Weights of a small GPT-style language model, trained from scratch on English Wikipedia.
Architecture: LayerNorm before each block, rotary positions, biases on query, key and value, untied embeddings, normalized queries and keys.
Training: 903M tokens, 6893 steps.
Each number is 500 + 40 x the weight over its row's rms, rounded and kept within 0 to 999. Layers, rows and columns count from 0. Numbers have three digits each. The size before them is the row's rms in percent of the matrix's.

# up: layer 5 MLP up, 1536x384, rms 0.12, rows 699-767, columns 0-95
# down: layer 5 MLP down (transposed), 1536x384, rms 0.119, rows 699-767, columns 0-95
up699 102:479533516590510485491467441502487499494485525510485512521504564527499556444577459503546511527533530477517572515453484494487518534556462470517427445550504516490449522552520495470487574498544503502505483525532421522491451534520506536498511507517498514475459446466507456524520439435525533423
down699 097:503493516499519499464461513511460466429503510502489535513549561480488558491489537484528537497490450416488532506536449525555537519516527467525493558480485485532457479531608537521575532510492532487516549513626525488506481543493574495572479444501440507529438444460485484552506445504435466503
up700 099:513535485494503488551462496451477521482521500503476508551537486459519556466484472497529513469470501543504474486543493490548469564550586485520492475419533522532470473578534508536551506462554475505489502520504459488515562475501497424488494504544495551464571394495534483530527494596500486499
down700 103:487507485461466447481464472496476501536524564511480545573459535487507520472461453554555485489478513501443510448514504458560475505492454525501476445467520559499450510604475524487518452488561498515510469504370518510457514567503519449518505544478434532493523519506561536514495543604472461467
up701 099:559432449520512511454495421486506551552457499518513486446519474503484506481471482478449492512508545511495534535520509489512493451531482477460594577531489531488417569474439461459509432455471524541495474441534450502510518501429448486548475502476533520545530461570479539490410586526426512563
down701 097:587515555473468468516500504489493542446479522497563496528568479574493469508501547470528504502514484469481484551485498487451546482429503510442476515495542499467476548521518472459609455435540487548520481473519462474472505464431517428479507520536468449546465544432515551487423486428561503526
up702 098:558492507480478475518560560522547532491419479420528456480484511540478513511447443494520488531568598510501481497434469524456478521490519467530613460509468486491460503526434512521539458554556466483450555466559507489509489521506501496500441529492539574480414475514515515498465454518512508528
down702 100:467465579567510498503606541589455490429567527486512465527510447450496503437483535546515618494482545422564487535446500478501507509580479489533524448495446492493487488475514531477566536493515492533492596465493494513557456461503574455511526476494491466483476572531514532479432528473485545454
up703 092:463515499510469530565558483563541525482465445450523431450431473532527488518460477594490549511475395492538526494442474583504493483518489475549535480521529497513454517494466529511521519528484482563539477593453434547535470441516527480559452528434521508506528457550542526417516567487458478492
down703 102:473503529454412504534462476507501463615464506476481514466416470503524500491447495499469447502508487548474533582583430534517503445530473479550543518525437504610536497490490481600565517527482509536521484483441457481544447526462606439534456490481473461528478572513574515488455558495537537495
up704 115:472506497531450505446526420496477517504531530454497513585563567576539479528508538535492550509465548471508492476455533431497455534504440468538537553510512603479473500480450430515495528531417466526485549557495487465562462538527523566510521530498461487453550545543423584502474568505580519463
down704 105:446480511557530413499440508511516494477551562468497553534463526539540475520575488545546531491468475482533528508500503490494480480492471442528497588544494574503472412524444434534522492555467461538518594440506452447502505557487498528465484538461472473513496460519413583477498574548515500529
up705 105:402502537487502467518483435505546492531475509506448436476449501595518425539513418573494506586438529541556524546490514434468572484511531483439518560489450518508489584498506446456473520515432554510492560425447532531594546488440465553518528499476530549469457465455497580496519529530482479500
down705 102:534501516456439531496422503486538488613470521491498498540569517493520507462463556534513518469464505531477495456516510504457561479530474488484552521475529456594470494454502472483587505466377497466528530498485538529491529484488517556531468482476590523551493454453477467545464532541526487509
up706 101:473544532505508575453427498599476468535590470541547544578513565480524490508540499509512471468460514485500570525471514484496477542515484508507464511444497518489501538493507553517449502465440495554563549431548450498516572452428465584491486495533467474460556417438457532463562544476515522487
down706 099:550477435395502578499524574534527519380525498465534548486515549508454479470498509448505552503476512503478537498500499464503507490500497452515378435525558435493545466491503516472470550529468511514490482509496447522472528513498526521488524454524502456452536456411421482464532521459524485516
up707 104:511513564520515522476500536519521522524487493472490465446522506533519533474526521446529433469512531509505551439536493483546567545546541510517488483442428490537469450444539509528540421533505496504530516459513520521501477513496442518543522482471489516513550528522534439504438562538543462483
down707 103:437495512491463518490468495515473502495553460529543522509453547514538479521545461457490529511446425462413526527561487511561531499470477466564444535423488456523542527487533478472514517518473498516463540476423579517504465539441486533437592485474506470552512473527470572547472504560539498544
up708 107:453524507513493493501470488504505522437450522540467462535468569458450496539543487557484533485472484489464536457488539497459501526466539511464583519526573493531484575494472515499519472538463503438580582512462500484538569505497487533551538507513557524489506479493550454503491590461454572571
down708 106:525539541507491504445503425492485488470469508514458439535567539548494497545525513542475524497513504465423456435520531507467499558413493446495508566578566505569559499500503561532520501512527437479576490495452573423520510429533536503526483521539518551541558443465530450483504566542494599547
up709 100:452428517498503489497513485520519477512485458554499535481494477542499464459476562526491553440537486538454422452509525460503490545471533539479539578516423525505469495505485519550522500474465462544480526482541532541602518589527438473564526493495477548481547445478492459490487500519544505483
down709 099:480535483460524436474522488535503540453561513449523509512519535482517503487493536471544532545496477505471533616528473480473514499495461441525515500509518545512540488535493492531507466444413486446505471521490463474470519500455535481506457526552573480478482457524447532466464501565420514310
up710 100:447499566485527522497402459483529454535422513454487476501442511503563509493534542516510453456564486511604436583530482435542553491506518508548417528584553437448499499453619533480488471485496593468502500499411478466524484552446493460543522562505478510510576469574485429489493497455533505526
down710 096:486497552494495539537440585528544493543434497541541556427558469543535424493462502448526514463460464536525515516450458501472494506506529509481572497466408532504511506466435472484524546568457510453509534480506595430517554484525561517439460464461488462442498439516552488535486438463505479551
up711 098:518511467508502430540477502488449464542553446516462476419503489458570618475513498471519517540534485480476393464463528495481475438536545436631495490427422495520512491444500495510516518472471552549506503555537466533488514488583560543564510480532554533518504531529509474477520523471503462447
down711 099:539478546529469501533470433479539463409577459539453594523443549491487430570491521507576530479509484494473564531483590539478467495539527472500432530546455532478469559527461500549546531524541461461470543449486499545486456444517525570497467451508467504541490428547465454466510475464504555520
up712 092:509485539483546452513495486502557529481508457438431463511478510487466619494512486520483460508484493458528512462481589562518519594498435536500476480471496500546526420481524608452479472457480509530431508492528491496458558453498534481628492492542506491577513464490437512497503541546520468566
down712 091:516479505531505446475509488523407534568521578561507522584607525515526478483517501515512552500473500522425526558509471436497554498520554421537486501510460510476503569529503475508495538537533417507569423517484563471574561560511544532436493539426478494440518504465505480473506421563496472509
up713 101:479419459493422463542455456455503512532443484513465522409506463507476492470484468508500468512442537479549546439481514515459487471506553466562423495441555532508481498507504483542467477489497533481453498459512530479533509580530551531458540565518476504471557428552517447464543503424489472502
down713 101:571469531451550488434470498556435537542471556490514499523492530508471489471488500568457486553495472498566518524421507470494448535542512531414510437481485468510519544546554569517507517478526477548541478626527541493503524449484568510544506543550476589524481508403473499547552511457498529482
up714 104:475476553518493504495500490476433556467466561499441538540455503473461491514531487485485477516538485511480520434472461514553573492462512511434505462493500455522490520463511560426556469475535559512494505518443535525518444441479479579558512544495486511540546526511514513501476371460497511504
down714 102:520558447567429493491499485509488519476505490532457552564528514483487458526407448575481464507517456483539486439459499453453482440461528479467531519453468566481555572519564518512483512470500469466561396352477479473509489464480503488508513463527492481502468484440496494565469497494511485444
up715 103:479504496557622494449441492515498474533498531560484484526536556476438453443460477497502555465488509476464492548543523492528592512547457474444546427541473568495495511489455500429456459448489531519496521530467508527462476438562476506540471441533456503520529511441489511528446441490557554561
down715 104:514504538524561572524506518631541536495524565511503478535550570483588440526468518509544500461509610538442492517551463544540508485478494485510494495520534497443546443466499463499485529453545534437472484507521470520483468476534503575526464446485455464473469470506488483519564510464542567525
up716 094:528479472480517484452424486439462544480556503456450474509478539522471508482554503566449523523479440552481446527584512493576541554483575547568522514499455459436479430509478520486472504512540498516444544445475508549470483478507538427497491548473540588440501489463513528508511499496504604534
down716 098:535520527455473570509528573516517489530499525530533536496564409581547457483473519472577481492432535515467550461428472488399413476467492487438484507478526511458534556534486513483556514515465471461584443563500409499571514516469514553475532475511476498559491624566442477513490506508508408505
up717 105:481595513561529489434491455465508476532514541504447494546532566461469514529496456503556541529440477534390500566486526482532607466495551521486548467505454525521568565494480500524518448523460500570547527552503524503495490447510499517506524506479533500438521511443419530542497531504509490493
down717 105:460540504432467411502519483471496472433488547465493564492508522486505556516479463474578473530545493555533397527527525453472481575500482545476514572507487508494491516520477559486499453534423488504470484527486481497497578506550488515494442433549569442500480538517486524447423529498458478550
up718 099:491458510544456503509526515477483507520506534548516468419545514469451595413510511495565429466524505529507509446481470504526581414523514547517479423452425564537467491469490535558549465551530572524462531533506434491534496436501512496468527485454565499532527554481470548538537564492508538514
down718 100:428442475494494443531562541426521561505511501528441549490441450486425564395538458531502463537511549525489497408472474454508452465476530440573522501504504532512441464455465538552469463515605557458436528435466474503402557461520451458513523524516425451465527523481518423493520520482505534544
up719 096:466503524521562479454444500495504492548519521420468502406528513506560498514528492513460513476491486515491454532577568507530568473615516549573544524485486505508471513514562408508446455494448475434489562534441534476529438493498444517515531426498561525509575504550432508523462494494540560484
down719 101:525572531455416581508498510489502516476474476598456425570459575478476517513519507484435499571540525491596528507441443565471404537538479507484528499463472477502500434478467522496471504486510470543505442509514480466496504442535468519588450491525538501521439476494518486481579533518496448451
up720 099:497425536479514488472521484436535524472479499549505529552500463473525555503490448521506514524518443518547503464518418417515458509517400494504519494587448481422453460523547475488491519514568475513503484546530485548480464494494495471476513514474410523561555413537445566587455506396545496491
down720 100:449533503434534490514534626475474467411538466472467491435533549542492449558531551485534529512512430462522494483493529516540469514457559503528525445486426504594556511429527499504458518417479563478448449492559473537448537513508456557474532527549559541488534600532499502551527487488525488521
up721 099:497492478443458520547474468473567493527552493442521479500492602478497427424565536510518503485566469468564479472512473476523505509526500439493522436469443501498569403439461466488532581474570465451564480485529554478458483498504512491474465487469472481510519484535535511505480460504450508476
down721 097:530454506493433508480468519547413502484560540539553594563590404462515483514394560449501525514503523495496511561526601476455439481537544536439419513442562513530456433503473539493490496466419446505460446524494510502407514531484462504514411490496551507504548519478478533476447504478547451539
up722 091:467523442484543527503430483483530495462519530548524500504563458536508556587426551502430468449496570540521527499497447512487479470553478521434515490531580477489508558520503535477482513438442462465452447493526463491534495516476518491513460432516504509443500525493521492469583464542499437493
down722 098:505509437501514525554550485553549510533506466445480517459543519512490500435544461535472466444523527480465476487548509504511491521470485541560457475490522540473431541530605487504518489542485522457515519600462513509483409475463479488558511518440539521555495599541525540527515485474471462510
up723 097:514533542450493504514583452553462594505466509448559427517488429523520455484442457507460551509456421471411414442592460537475530480526432490525475439505573526541557518570510573474537530542533518543496499542526520500482447488523491464498480480545512480488545505578519539552515477521440504520
down723 096:481507552460501487488556495539434577414525465471457500520498444523507475511474525522398500455495460485454556449431500589471513506479465494491547419545536472500465536445440497534533514440507498427466353487460524510556415488547534477540466542553482485470619515474468463476506411530443495501
up724 097:461473517480485528588495443492495489450472488484490515399422479540505504572537482522529518468496455517503534505562577506544550436572514501520583568488521530548445502523503502472517504482533488487517526536428491533524524500534478442482598452466439452495417527525546558437430433472554488445
down724 099:483547532577515574484545430446437546555510511528479519527540513449421475437472498458519512545528454522497509518507486474553523492421460452580494502465471483573449467520420490553472496411523500472465521421582481526500512542458497497517501536517530534466533538559480499544507487516507467466
up725 093:590447466470513456553529504510413531517563441447495503510541543492514473450431478535512514513570515483507523459488541449407500510445521553502468482508522469528472532554485516446489460427522458479495560510484582481402517535517511530520466479496590556579450536455536504557470494446428526514
down725 095:516516403471542545541444540447452507492451566484488545557472400537512514503457546537494548514541469496484564499507501538565462436540496438455551467488524547468513510475574458592544424501502495507549530458486494471547531519400457486528608492513455520476455508506565464520515534561536542442
up726 096:468501493611451561476476486436422500494512479477567491502477474547508510498546509489512523468573530506528437476472483541515463510503449515570493513485512509436468488469491425551448520488550555527504576502546465485452559551496445510448517519481505530498554504418460521480448472502479502461
down726 095:525554461465525564527420540528559512528464417418471467507571550505520486486524476511505426531489451441497513519509499489527519478495540486462549422529507588493493467555511581481592525491498421452495540484439533540525467461546526484557519499498521457498513550513487464511505490472484535522
up727 102:523566476491468512460456475506478488543524441476533470479507556569548473495561497540558566443490485463496513522497453580501452432427411424553488549529562520525542489538580445477515481463516506563544465507457544430553614485505466524561507564457463551505455578526491523499497467458541513452
down727 102:490544451513520500519508489507512422509417446495484476425544587453456493528488506479567557461460533492513494567531471436511520419439515465462550499506441545504468413429520499498445499576482499482561409515464465428490534482496537521525498562422502517478486471483444534436493479580524548492
up728 099:461460486485427470493462466503413531509534520501526492515526513564466452451504527516523479559503446521477470508476424436480479516474544494450547489512473524515522495478502442432476436525515460528573507567496484528467513452444552563510476484485453551510526502575523434467532481475528482521
down728 096:462486517482458446477479526525443477582450525531459526482487444510490598543523488508501483530522555521523557510465550578482496503510402515447521407438493570486481529481540499474592558522486542501472465461478484544445524503576533470473518472551498488458532537524512522470430513467497514504
up729 099:488559509483491410531477452547508586443496491452537526505438538485534607473584521505497431467558438478489558471520512554505562469435493507516537503496481458455513506502441521544543512418540530548533449516430433504505523542457494498525469470442517454562483542497448502579477490539514540487
down729 093:540563553513502430468491447533505486409482505520488521586571558507500544549480456552489507450521520544513566522431501547496479477431501451505559531550547497507492495554449431483552528521473508515474541450583520503437539520534530462497433470522444454549562447562494484502441493464468451508
up730 097:521549455533472503545462454539465553497498498503457452477478572505473586513503496476493459464620461451451436517499463481500507476509580451593428480463471548554491522511482474434581472510511494551478514531523533489510484540516454555518492558518565534420477515522487548451416559495495528505
down730 095:526484477421496516481502475452507508545484551524632483523509484527485520532444514482558546522528551453484517539462504497497507501516497485554515473504449463523522475556534469491470554479503477499500458529474475491456482491556425508519490522476458501486478488456469546552503533519550483507
up731 103:484454479508446542503509494505522489498501528449477516606539421558519579518518516502475480515505480445407407569496518558447504485449518456464416496501515603431511549497479507512546479463526597485470485537511477406473529494554520411550514452495547500446497524489559547508495440550496552498
down731 101:443455488542524499569512530511534495524501538424509480574530458525561542562473534483555540471514495569461463460506472552420538510469537522456560531480477512486433570553441464492471501503532551537514530473479566433517558456521502493459531471509606488479512522498506543462502456510482562493
up732 096:493515550556552476553497533578421595551561477462454471481464499555531557495525454472454531539488478501456533496497553497490506493473492470530497484528544483594524491463504484467478402557401583481422540461532501472535546566534443491443523537543537518571452469504556508495511472517458478500
down732 105:540426531434472523459441481468528456482482471490503510514493504477490534456502563515487533529497474485474451513602518540498490452489466520554527502489514493426474497525478561549490539367468458517572486503449494497492496493532521526469507445504457528449519560575498533456481529543482500459
up733 099:532523508545466532467490508552468490486489544455474510468486550518482490508542534520507584442489451557503526475471470412515522480509510512491505494465541434459541496507504557487526489465478497480527561507516443494524509551467526491484430464490506550528477403544522500562532476516520557535
down733 107:533516497511530494464466411493451533498512480457474450422421558479441560504507580487561478455481552523505494475472494430508453481537443523483437489513494443465494506435481575460491544524544458470556493595459461457543436494494504548437525371464501495506546431427515512603464511472553537449
up734 104:448491483530453462522542469482461490525501553541469529533524471557551589531500464493487490428557545502471500445485492541458433536490461466462566500467529431526451495528496465520469484565548475450529487517478486565508521516463451512515557547483524533516445430426478493483533513461457518490
down734 101:511467503515533526543469446511496417596445496467546592491520519561566491545494459432511495442510522499542504426442509502493503580468498441403544476508512417463432514533454539495430495457573515465526446448549462577506491526499483601427510455542450510520551409465477470481560459485425552537
up735 096:486423471448508411504513537436477474440529532532527576516542525531430501515470517540467474519560505441490523490504577476533519518514470509541456475508473489431473493551565541510498517418505502507573475422484511462483554586486565488574498499555456499522444505531520516519485571476475477565
down735 097:452521479447526546539475487551491490537457504417468471490436474473514476551483430497435499475451466562523538501478475533486463512512578459535529462474518496620530471423469439529516419513505481494446530475507486506457502479466433516485501507459544549507546583558481448504506420445546480476
up736 093:493488528459534483521575499492517458499493405514602518559452527572480497509473562515423501469462422516447423548579481526506487522535496437516517545487456500436458522539475490521460445469557526522491453558514530511432471495550422569498496541497470483508534521444507496605521420510396502491
down736 094:530535518539491494475455542427511531514479619496435472455511381441484415515488472493542514558502568499543543490515548442502503504490452499521521473492508603523505464517532468491489504459495460443515594507492505535516477520442565481487526513514517591469453544533519508425506556495558445571
up737 104:483509532520539532466449526456532502487504487547517474491534516537501598526535541398490591473437487575528527543487514524489500434522509571526479496536428446575499472415532533493538501556535493535464513536507500452541453474466581459475505490469533484471538432535574490465497457466518535460
down737 104:488550524468517502523483558544469482549536513451490467559522456512496453508504447537501533425483443591560526544520510441423510533573512555493557483519489537564521472529488580578457476555523548528580522481555423523417552516490490468391503506460510464479412489489571470473503508486533546501
up738 103:481506589483444531520550531544495482470498528465456560524454439533529531497491455472470504522448506450494486493536480562467515492526425459457463472542450516475511564476460471497482535461570489518505594473462578534528464519470501572562472485444534581455389483493518518524510542474521484549
down738 104:493452536486468492480528462504571551514445504485446557514443392512509431474474441514585487462459561444592549503519489535562454547436584455495465540495526526480452535455468529554451481477522518478495513490578520521487455462466547457477510520430477528530463560515519494430434538600515526539
up739 101:539525484482436424454483595443533498531546456569532543552532477458490495524484477514467501542503539452510511545493516511453549531484451523440489570486465517517553547536486482519447466521503437494463461465472538468450459438464570499487526491507532584463522498562529459559438480571496522490
down739 105:555477496522490479503503518498486515460524512438554504415558491499505457492519494526426544519563539510530534459544539449531482503540478508427491480475530531591460462527484572556508442524502449531435490463490531519459485551488461408529440531476454532539524561519547489580469547549470555457
up740 092:415543496585552429470587584501501423449484537458482500460539500493498466457483476529484478484525453520542472543502483520491494506444542497466452561559527479514474525462454469511553520542521469480484528441457444499563471512507499401478576479438496513457552520515480531505514504487443505476
down740 101:510493486473478540580472483494608562583558587467540534572473482457492490482484500538503492547418528449435521436490483520514543483527534577505462542498529531531480463446500507519487523510460474459574522529460529543510561409489526518526452495540521430563460534452416492493509523558501473460
up741 101:608477439552480540516504469519478526475497505489464505496500425392488585505445514498509481539472469547519418481477475509521525521523556441515514517529530512483442490530560480540537506449489525486486419438534397509465448514562525534562536499494526504456533498525517482443487556532480430502
down741 100:524463449513449521453379542480500479514444546490486478442577441447502477505559498413481519476554436467493457536541455495487486528534500485497525413501543464519459533527464462617490493521533520539463534443508488438481530551477523510431503415470454512497464524518452529515504478493531543481
up742 100:368479494498438475557542573502464559421429506505508458418486482533528547444535446533513536534545490405503530448483510503466572493508477437537427513474466572508449536533461529529495542528558492435485548483502463473518508529501476551427473473506492587490514523498476437447627597510531559468
down742 100:497495484477553539602521563485497511538509482508594454470528568461534432499495494445547492447505573453515572450601456438514488493532527497543538526496482488484498496508530498431460517495462460511443563562507532477416418517507541501504587443496422499500534556531500436481587547544446504435
up743 099:533504477471433455446477540565434561505419556422454516497468444505516477514487515502503520506522595499502462477425512532452573454532517504569471501532517519505475514415536528497542508467455453495478450524543478492524538503487510451534477513508494592525558490502620473538455509450518462466
down743 099:497467504506498477480522493431497546466570456569498449476494476506556559480517547474501562522447560568485458556519489531457506526598560502453506544512497566469543542476475543498456510489525515564557498564530450572543472612461444517500564433498537498491444509462474518539489581454466510558
up744 095:522418480460582473535489469463492457407482540474508469525565426512492437519445477491528579438479543523449480458505420494484525532454456578445515522515574493490415520547481468449525610541471506457521444482524502564494471463501526463431568562504528470509515480563560507437545491520504497393
down744 102:419474500481502530496501503434447521519477491500563588429535514474498513498448552505455480522466441439492474493487541508545480476576506513498473486456473547544564529512450433517474454459503490478462481445431570453529550524458530480467529519450497490615453564448479544472474477593546512468
up745 100:533456427523458508495534441516454487475497511519534488496495574563492548507584589540533491476478536455563476469472476504538538538488532491502423521504489464459430568520421469564551465526581578471559489518490512463542491509489491442534448442453484482449503546473519451460460501491476506542
down745 099:464481523482567527502468453460508409528415473541459537548485476495492539513499527483471538444524438440500478532492486512458560527472492456430507501490519466458502519439512449533409469473514596460547554513506495518519489490545478486567479564476475502495595520528519530510477471427481544514
up746 100:529519528550427484499507468460478583502532503593473503499501483505502520482510487413490533466554577523559438495521539495530526513523531495534497455446476451508534488452524473512512579475491527593493464499489430532501578419467498462557520546538516562485540530479527453501508488469499475511
down746 101:448547489531482525545538496492540491470515508519539486524584538482485487412523491548477507470565575538507516484497554442509546511516456562492502480508547452480563536467484507529535522465546475516510518513510493528460532487551483474493493524531596488498482575486519457492529588482464502495
up747 102:490553530501496464530426500502450482516481460485481510526450492516483488454466496520534564526519507526497502576471465488491483550527443485534465522471466519506474483514442474560486500528504585430510491485456514492464487581482547460428591528482604515533409478499535455521465492499534550543
down747 100:550485496535567480426517535489497481426490472484483500486496530519501482444490482460417480624456485634541417530558397525516503429451544477587448529458394465512530504482558491528580509578527550505509541492520539522543512477521503459494510470544550517505489390495528519553512482528531500532
up748 099:431435433545461500512462500491445497549550491505469491475506468501431478499584573429547428461468487571488510516503393496491552492529547462476506472531498519502462486551491533489473491430539501540525502440522465517551467560457515514493520492569467512485493417524477467516516562463490477475
down748 099:457474534494530476541483572443493446592526537496534485516535557624504533504498493518447495466458433491556488574549525577546523481532503527432493501482470503560517513499530476606480502455491486470480524531497521509421499451513451456516512489522527482470513554401590478513502469450463483500
up749 098:537546590452449480453501434505547525476538506450463523464504567487436566448438515432507512541442505463532537530473532506531476521541459547484485546515542471501510519487525463444559488460438501504515497473546501535550475474527468510479567490478571501504533552452536556465537475547470533476
down749 096:511441588479516490526487580507481526491475546503501485572468509544459564611527512561511529480510454455499537546456510560526512509575537508505502439516523454542487512521539515504485474483497507465481424492459455504468463431504509522468519542488476535478494543518459448536551500579553503536
up750 117:478477491489614525505519507464529497492546494471539530487475464450519465481463518497545483458544460567492488473517536488457369485464502471460541599509537482498503576540478458471499445540608547513512493486577477560509434535552454568537466428531513499471538577478490481450542503515567454474
down750 098:505466519465530555478445514431527444448512482487525505468399499461461462442471465505557466459527509575471532464439522572443434442481469505495446556425545463543474512468477389523476495519565524509470512427533516532498501495517501454575500462623503489493505575427516563492509559493514467456
up751 102:480508515491555517471463489549509564494576479534500487399497489508520518547548449504410455535539537425498523532481525552448488510526522417495462527520473553490570539500446601513541545572459520492471508497479486558444390499464508457463532493462518489490496452516482548513556509496511480533
down751 100:472488521434502505488438497416564572462535562580499534487525499491505571545566505493465514550449454420551521480500561505576456536511497482480523532552467482479465509565476538408513513458526437502475534454468487498469478471527481488493507450415402509507484445462555486502446484505560488478
up752 099:462492531462513430546456529480431497363537572474521536519508496504484497470437516491506511511525506434499537531489534501455482448498534448499548498491555519511466461493483586558475476547476464530528459458499564515562491503535482565457522524492530538407492483565567585470470453437517580518
down752 101:481430464529516455485397511459467535582478528558509502521554422484425531540509594514505517456527397487529530452499441557494584472571537509526501566465457446472531496479545502568541530475503464538471482499491532506507487533501482458559596561533532514492435503539537494465506509428503514543
up753 096:582544524539515553437482492446443458496479523459463550552502448470497535461514493461551397504470493501476506504513473540513523437479477397524446498442551494567505519511529522562516458581498525483503486487484413555524519524491466494542538459523471432444481535486556495463583462483482499492
down753 098:516477486456507516515456411430579480458597464535505516540563505506475492533487446495448512555537525468542505469474524515478509568518476542539501538547475544429476486465547447487429411408512488432558487511509514483506462393475494465538555547407485526483510391456496523532472527482490513571
up754 102:486472551507506496520607479517581481465491518554521386571463471517437510496498543521447534462491547495497436478472502490500501526527591467424589538472553547520558534471542531511506406516482489494454506517518509502440596532493478559510460537528507502514490482492492502574571544499543513534
down754 099:502461461526466487408497454482552444522510462562526576504530524486480534506502517510576510522516443458477516492515501499495530522475476482580449497513519490533513469415463523438595534529554576488506468491561585544541461551507472472557508491544534474484489513556529554470485507508416530480
up755 094:467528441487527500444449527418495466442566470578529544525466482564451538408465526556450483474461446512487462434526521551531481449528498460516537470563576530512520519507534441512499499473557494460478447523465499489440454432496462544516481472516467495468527436466395541473557590460511554445
down755 097:538500525537475520592464439510498504452428496485433512469538521409503509531485512510597531459525525491478486562498493487529496485469480527492453502495429433543462469510503498523522524492458516512446544492522499480521524530568595469495459461501524500514424533571516491483446414473440450456
up756 097:534554502549543531583471503497552558522463434470534448440526468561539614476434435535514483566550482484498510571531473519475507551502486465525454464495488514399567508513448567467505502521600558544483528501506502493505559543545544524494505480527549453464491486502561419520530455512500455443
down756 097:553456517484492536547418528504477412502571459543527573568517542503483469531537562529480499475450521481496498498438535516554467475525478552539528552504536443578488543539496434534489550462497481465528494508517532545553470567455514553475457494511443494557520465447484521480561538502489510499
up757 098:483528462585464459457500502575502491482483541506463488525509418498536554505491478477425436531529536516487556516444570485535483559492521536594522542528463553457532486491481480473513460561534534458402539540461486491471521578516401502496527593419528512552517565470464552480449555468499478483
down757 098:511530523507467425540435533503440496433438454536467370534492507512482483536493468490505514522467502517543525484526479496436509507459538510493438444462540526501493530444404508473548497508449528505489549563485484521504458542484521485472483438503465498476532448470505517527509542520514476442
up758 096:483515560499497528440502517475571560446412458468441491520620536569527537485477496489518445552472529498560459458505554508524511518471629451496491523502477512444543458502437542497542474495469470401530468476526478554547531515476480550537474451560519503471513506529497401550545499475501529485
down758 097:547499506557520503465499520579473484479530520444555463459400544466512472491544516482482566441432453504500576461514499457573491427487534532530474531479530499512540468558468551503502479502417432540454587447482533505474508578539579497534502467525538563481458574508499567481512475494532500564
up759 102:507424506479496528506562497491449483428482522484487539495605491470494436546528466528537508475505578522496456448519520565469486517486523513486487499476533520423529556458486460488475560482497465486515547553521472455522492545484491470557569515492606536404523442524495434507602456532468508538
down759 102:479481560498417455473509460529464572470447479461527473429501552517550410480564484524472541482517540572553512441541461503557467465477506473442467437458537429478467540514548499527510528508483532452485506497558459522526444474505506510515581520516596539424468519511516506511508489455546488494
up760 096:441522486566477462568460517486487532502497478471504482431485489499503504508522454501467485451512492459419514498544475538530489464494489533523522506524522456554516485432451514526471480527547511505532461522465427484550488495589443497475458425462471420491402454482554472492538494471536409442
down760 100:517538463478539481536451440479508496500506447573527513540544463494474506514521523468480498538523487459570573483511594472480525527482442528506547503473491508495434573491467493499484476458500464482524471446505505512516422501462543483528466490464542476566569505487435489458503472452503506532
up761 101:474509444528489499515532494500530580563505497508470523553514427522484492487440529578579571538506509505463489531489558488535513450488464519552500513483576530480570483474545438527517541540466528490487489450422499498508543563535510503506482520537492531513527471561555451509531471527493551542
down761 100:520485525442490520507483515499538533535588491504586502456453462479506494591477569526526489500415466422524492496519492532524540585473509537524478524546438461486509480486487595558500624545512507492594480430519467504454585462498516473482494463482471560535545514517617545526492476524481494480
up762 101:528501454547510466499493500477524469514463468504486426446465487471429459543492515541509505501463481524497494553496548522522562482557466513400464524612519485489493530585549517478460449483509424537447589528526452491468526455428507536492537447492511498533537495467496510493504481438437555529
down762 101:519441462533434472457451512480470392455451496506506541487514502484554575485521467530495526552552544547458525591566580508488496534540549483455449490486442473540494442514474452509545508437511474416480502520491518511475511538478446516490481514503403529559469550430395415450415503530537509558
up763 100:473589549454533456547502482519492380508503556488551450477509422446557590545525490585574490486491527493572522523487426515545489434504506462590571524427528557476508455464464559525512505505523462541517471507486436550474538457457492509539441491441476514532516484444445555527605548520492502473
down763 097:464457501484597582509556530500491553487468461473494536501455548484537505505500515450437452476479545491460548521522518486496518507514566570560540528472507525471459502484439504449520446510524519523588458527538499432526460511501535465511484601445490488546472505435457524565547532507495492490
up764 099:508538427548508471486504466509452529561574486548482520487501455508547496503468522538574482491537470511535508573441426444533522459526382534444596481499549579592508553530536497580475453476467442526570419427429489553587528502493528430547489506442518471455547518546512461514498441451543504571
down764 095:453435524496477536471486524548464466468454484478484431544473535482411510498500549499404482451464568542499438525495552549541522595557560502515454487557478462426482515548477446500480534519540518589490546455589470517503517518475504529511510514564450469461515540469519491524571556463494525458
up765 095:490494595501481515489552530506547517515542493437511481435501560488513436458451462516491508481428491478506510479477541471535584482457472513508576511542474496470492509514517516394474469494529523535456515513519553541519499485426500485535495497472548475480481458514580431546474487436490489501
down765 098:565490446522566454459529476507488449526515533546568468512495444499544550513519548514502527519602451475510489518493470546515476510515512485502475443521543465514519561466513474590519452442434484540485558578471490446498519494508422460513440467473550492525495529443464535467461508538471533479
up766 105:504481453497459445470543453503465438450493455478502596482491509479448536452564494421514514452561450459547486546445457483450436459450558519521438436580500479493540577493496513474552552431537501489458454517519532517507430468493531507474464547515459537483474390449527507481501485519454510495
down766 103:488592476454446531520447494559436482515523455511518627431508587501417527444487487491509479477568526439567582547489541443444428521460529435488509514556501517495480533481498538493500542509526469479467565541541466528515465503519538516512500495478500513540513444453502498442521560426493558524
up767 098:496522502510547413454513504526499542472554508521480536586532550525533539579460435492463521495490503598448464598463496517560501523515531545515488464505547510566467423485407519508555484542470533443461537437495533468555494498501488489492471441560519440518468451459480503482449511564462496549
down767 100:533569490516497400498465511514512573507499582486518543469457503504509471434528525473498443454490451434433600540455495529490488510535486475449473514496502567531577520487527528450446495511610543440537441517471501454551474493431471496434549470550490467484445499423494440518529568534471554527